Weights of a small transformer language model.
Size: 14 layers, width 64, 1.75M parameters.
Architecture: rotary positions, untied embeddings.
Training: a variant of Adam for these matrices, 82M tokens, 4983 steps.
Each number is 500 + 25 x the weight over its row's rms, rounded and kept within 0 to 999. Layers, rows and columns count from 0. Numbers have three digits each. The size before them is the row's rms in percent of the matrix's.

# layer 2 MLP down (transposed), 256x64, rms 0.188, rows 18-39, columns 0-63
030:467481520534469478532497516519493491525485484474501497471495548535509486508531514522509502477525484472488478481463529537473469437555541504493553495476476483505496462534482507484492512512514490
111:501512499540486523496460470520464505505502519529533471461524492535539513515486489525485486454516532507458497476500506482517478504559482511513458513508487520467525488543495511459477480538501457
033:476492510504519490511512482485529507535456526497504492511504551503499466489459508469539528564473498543468487495488458528485518476486490468528493513521488475488533463528510538501466464465505507
113:508524536483501553485532527507473506496490523533510483519518534500536508494474539496510480487506499525532491494512449533470499441460527511482521523469515484511550469472494475483486471495453500
135:483492493507511489484543497498471477470570460440508516502536503536539474497488503511495482492475497474518522534510493535520493494504504483485486497504536546489525519494472486459526445539486515
137:533495496492502460492480514492512470500487502526515494509482490500506506502531528472462485547544489535537520501507471561481530477475505463494478472457504517463472472493476560544506526480516494
124:467520466510520495510466510512493532490530517490517468515480528525518484498498485489504487507524500529478497471514486529510498427523493489497481463517504509484491475503508600514530460501475458
129:493482524495483496505481454491525499442531503481498534527471527500531548487501485472497440484503489528471474490511490533540507471496471491485526472499552499488480520548470500507546509509509470
133:510485527484487474514480526509525488444540458483470544482514529499464479511512462453519516471494500560508479469475501523498487492526539471504538491545491490529504462511494526499511487517477511
128:499491480499494548518473472528523487523506508440491486486445517519527501524473507557520462519474509515480505506472511499531494496506481468519499493480483524502495533509460590476501495495513503
036:514469497517533493471544490498527523491515480495547463515530531497577510521465493515500463511474501502522485455487540490530478503515502442506497491480493524509530510507478557511485479513487505
026:452490533511479478508522476508459492499502514492523461473550534523517501515480490512519489529495483504457533487456506507520490489516469460514434547535492530477508530519466523482503526508515484
036:497527528532497498494461480478477467504484518478529523543503521511536456482479496561476476503512497498528502470487511480493508466528503498502425476513468514501511494494503540518504524465557512
031:469468506466520519497487501497510539481499517480519473526475484489441498481517500548495496510531489468481488474512524444555441476483506479520527490525483518543512508528495492510498506529475455
147:447488547466542501505465475504505522516492490502496526547522493489528506491516479525533482487497462472492498518450504532477494489489473504504490519478534525521558507481507501490566467502480467
035:462484475505495487547555476520502463510471481499510442511520488514563513503480503485546499538509524509467474531528476507461493459484517490486459503512527467480518495503485501530519477486495515
051:508493531533499518520535493482520506506461507506516522504504480511513492480478491508522523500489525528478499473525536444493493512505501460497513477527462512481541467448454531462477518544555467
118:482519489485523485507476469509509499460498490478484545484524514536545480516488474476462565517513461486497533497498460505497501505538545490490455499493498509550530511484484522515463458527484489
026:476474507506525467489511484484505509510504500493526482499487510469552454543509485502480488516494512490562505530491503550505534483516493485518471496470548480492465506563485507501522439542499493
112:512483536492508518482476441478498492523490522478511474507492536485521480529455486509465486497487541523513459526486458556519468511502484506494428522504502511492478516534502552502502493506509532
028:461512515499521520517492546541498526507479485518509519469513517463544447448469515500533492516486498529493472446528492505501462507530486519488512531460478492504506470514484529477517471486531465
057:541507494538519509496483497537504474488502505465527467486468540494498496507513499499494490475531517520490506502529514499495487456473476493518484539519508488501547471514432591481480485499474493
# layer 2 MLP up, 256x64, rms 0.202, rows 19-39, columns 0-63
123:541482475500458496508557532539476476541511515508468535519518469504496500481488495512499514497449452520554520496514498485455507498480516500492515540516519493545495465478513496544495500507465478
052:526510499481456451527506535547512476500495481502490508467484459498455558494519497512485535459499457447512561500505531487512506502503501489492502505510483505468521500481502457532501511485474525
110:504532485507504475502489517544503438508513506507508505472499503527485536484523481561515478463532494508495508527498494503467510527488469515466497485498475466457519475519516488491530582484471476
128:463477495489516481470541519546519451462542512504516505516486484553476573493505456545497507491517478505463516502493500509479503533512474526508477508532466511485476466489493481478501515507515518
141:472486470518480479454543520467501485517492519554474525511440499461488483519549534483452487491481456501489528511536508492491510487521505510501493504473548505488501485506525490549507533498488517
128:463496464530481471487496519494492482503559533523511519550452515485474479493516494520501490498492455496485507489525525497480492475527545454475510489548530493499532488522534497552493502465507475
126:496500504483498488517518495527530500452506491491519485553433514519503561511501486462510469470502507490486504520525500493497528521471450510496550464495524524517452532516451487481521509513488515
132:484496526461474477474527530511489454456517466515471556506483495488489482509516467448481522446520518508545493509514520496464488512519531459516521503509490521520469497514517483482512538518486534
130:455510540535509461485528535490528499503511518566535494508510466486496489472547494516469509510480428470476535487503532458491487486503528503481499506492515453514501491509532511509497490507523481
044:513458484499483488505502557541510468518522521525507510524497473467462511489517499506497525483467491467535525532526525437483488538478503494485535523497507447494479547498518483504497553494499509
041:509428503510484445523500524491508484521516512547497507516497499522470542487503496491494531481519468478519550532482540466503508537521519514522476505522503472501503500490538463521537552491488516
051:510477520496494475490501514508496465510515520497509501474468482499448556454533495490500512493510456462492554529491548448512530516500524534490535503486508506531476529465489482522530534483517519
041:527493502485479473503483550521534503503522526521503521490485479500475567479527474532507520460498515454524524573491538441499487526531513487482520472501483498510492494480506480512512539499499498
132:459501476443520467483493507517518499489491501540534504514495506514484559467539471529486507485552514502485509542494537502495513513515468497482519506531444515484504493450484469524525487528496530
051:536485510498461461506494551498467480497497483525503502481487478480480575487493479514471499471508451459536555513511523471473483523499495504501500511501506486521527499503507442522514552490497511
056:524512498514509490515502527531493456492516514538484518493464476524477531469505492535492518472508475476517582494519532450511502528512537506475513490473511497529490519442516463506522533474494508
124:449504473499512492481529496504530474469512538492477541489510502472472545517513450513465565485514498498454509509525515486473476515511533524487484499497529512526520498455504494483463509489465538
036:507493504512476459487496520488476504513518530534490506491467490515469527479517504497501558505500464442521557522514512460518513536496505495473506501486496463481500495512498471501534555428509517
121:476513514510498471514491525519480496455490471530479499508480457494425514479525509502519506507496438471491527470509483482507459507491539533505554493511487482522480480503559512498495499538507526
043:493491509503504496500491545557533508514525509502492520551503474519468549486512466530452526487484483465521548517463522484519493546533490498456496517485494488485494514483507485519518555483478524
067:533516506519501462469513497529520470495529540536496521484490505512457517453523483486479497474495447461487513527498536457498502497503526482474528491535495485526538515491508479504521545459493552